python train.py --n_layer=21 --d_model=128 --n_head=4 --n_kv_head=4 --head_dim=32 --d_mlp=512 --vocab_size=8192 --activation="tanh_gelu" --norm="layernorm" --norm_place="pre" --norm_eps=1e-05 --positions="learned" --qk_norm=false --attn_scale=0.177 --bias="all" --tie_embeddings=false --parallel_block=false --init="normal" --init_std_qkv=0.0549 --init_std_o=0.0681 --init_std_up=0.0785 --init_std_down=0.0785 --optimizer="soap_variant" --lr=0.0082 --weight_decay=0.0 --lr_head=0.00912 --grad_clip=0.5 --warmup_steps=200 --schedule="wsd" --decay_fraction=1.0 --decay_shape="linear" --final_lr_fraction=0.0 --batch_tokens=65536 --seq_len=256 --doc_mask=true --train_tokens=278500000 --steps=4250 --dataset="wikipedia_en"
Each number is 128 + 24 x the weight over its row's rms, rounded and kept within 0 to 255. Layers, rows and columns count from 0. The size above them is the row's rms in percent of the matrix's.

# layer 12 attention output, 128x128, rms 0.0681, rows 100-127, columns 0-31
size [112 113 111  81 102 106 103  99 108  82 100 108  98 101  92 101 111  95  87 115  98 103 101  83 105  95  89  84]
[[101 159 139 150 131 126 182 116 167 130 107 158 127 122 140 128 110 134 104 163 167 143 161 121 101 146 132 149 122 156  83 133]
 [149 142 128 125  72 148  90 111 149 143 131 159 137 105 129 115 111  89 143 120  88 128 162 105 179 131 109 145 123 127 153 131]
 [150 146 105 134  85 169 113 123 137 130 134 135  90 148 102 111 113 110 144 142 123  67 129 117 168 116 163 137 123 105 127 146]
 [132 136 102  85 107 107 144 122 122 143 106 123 113 104 182 114 149 115 157 112 102 124 149 102 125 164 132 164 157 121 145 114]
 [120 107  69 109  98 146 119 122 119 171 150 133 108  95 120 149  90  98 155 106 142 144 124  89  71 113 129 135 147 106 119 119]
 [150 128 106  96 102 127 131 129  95 131 120 120 142 139 153 106 152  94 138 142  94  96 119  99 111 110  99 124 120 108 176 116]
 [138 118 109 130  92 139 119 108 119 163 181 132 101 115 120 136 163 169 131 134  86 124 126 155 159 154 151 179 139 138  96 136]
 [119 131 139 119 100 113 121 132 149 140 144 143 150 147 122 185 104 124 131 130 137 127 121 132 180 103 137 141 107 103 108 113]
 [104 144 112 148 161 120 153 116 140  86 139 134 135 132 156 132 144  73 140  98 158 150 144 154  95 102 145  91 124 130 136 142]
 [136 134 106 148 158 129 126 136 144 100 133 112  62 139 110 128 114 120 126 143 126 127 134 118 138 135  90 182  93 114 145 124]
 [113 119  91 131 149 105 140  92 153 140 143 158  99 156 146 192 127 140 141 146 147 144 157 142 101 113 144 132  99  92 125 121]
 [141 109 116 135 126 143 123 174 116 152 128 117 140 112 118 115 156  65 100 157 124 109 149  88 126  86 155 133 117  99 131  59]
 [109  85 119 122 117 140  79 105 134 151 126 144 136 115  69 111 133 126 152 122 105 111 160 129 123  99 139 158 147 104 133 121]
 [173 131 155 148 129 112 133 138 118 151 113 111 141 140 131 132 127 173 161 110 136 134 106  99 135 137 137 120 154 148 107 148]
 [127 125 186 150 103 160 119 111 182 135 151 142 128 103 114 145 106 175 127 141 141 155  81 146 128 149 102 127 120 128 120 100]
 [107 133 136 113 104 138 159 151 105  90 200 122 106 126 144 143 133 133 139 106 128 120 108 165  92 118 133 113 143 111 103 131]
 [148 135 125  84 111 138 132 154 119 164  95 154  72 127 122 154 103 121 120 132  82  98 103 121 157 155 119 133 146 107 159 135]
 [104 144  97 142 105 132 133 127 154 147 115 119 172 101 132 128 136 104 123 100 118 132 110 134 109 136 146 142 111 143 121 129]
 [ 97 116 150 141 125 113 178  92 157 142  91 134 106 149 145 111 139  95 132 137 144 111 120 113  95 101 106 107  97 145 113 158]
 [158 136 126 111 129 149 128 123 115 110 138 130 112 152  79 150 122  81 144 130 108 127 103 102 145 103  98 104 116 143 141 147]
 [122 111 108 149 134 118 137 105 152  74 139 158 140 142 129 132 103 102 148 148 144 189 131 147 124 161 130 169 108 157 139 116]
 [154 101 112 122 104 141  92 139 104 126 127 117 122  97 115  99 148 138 124 159 153 125 124  65 165 109 105 100 138 120  87 148]
 [124 145 103  83  81 145 110 138 123 114  83 120 126 174 136 119 127 115 126 130 156 118 151 103 135 104 126 115 151 139 141 152]
 [ 94 139 132 114 148 107 126 162 149 147 133 150 139 129 126 119 119 108 143 135 141 110 164  98  93 103  53 176 124 116 124 132]
 [129 108 191 125 119 142 131 146 132 150 121 102 138 162 104 131 126 132 113 101 122 156 144 151 112 128 129 100 112 160 136 143]
 [133 142 170 155 158  91 141 108 137 127 128 133 144 135 130 165 118  96 129 159 135 109 133 173 150 144 126 172 147  77 156 113]
 [109 103 150 140 126 153 121 130  85  84 163 135 166 144 126 137 107 163 129 133 106 126 146 138 167 130  75 120 146 110 151 163]
 [154 161 133 138 145 124 112  99 156 102 119 135 152 168 127 140 109 160 122  88 115 142 157 128 162 154  95 156 112 137  98 121]]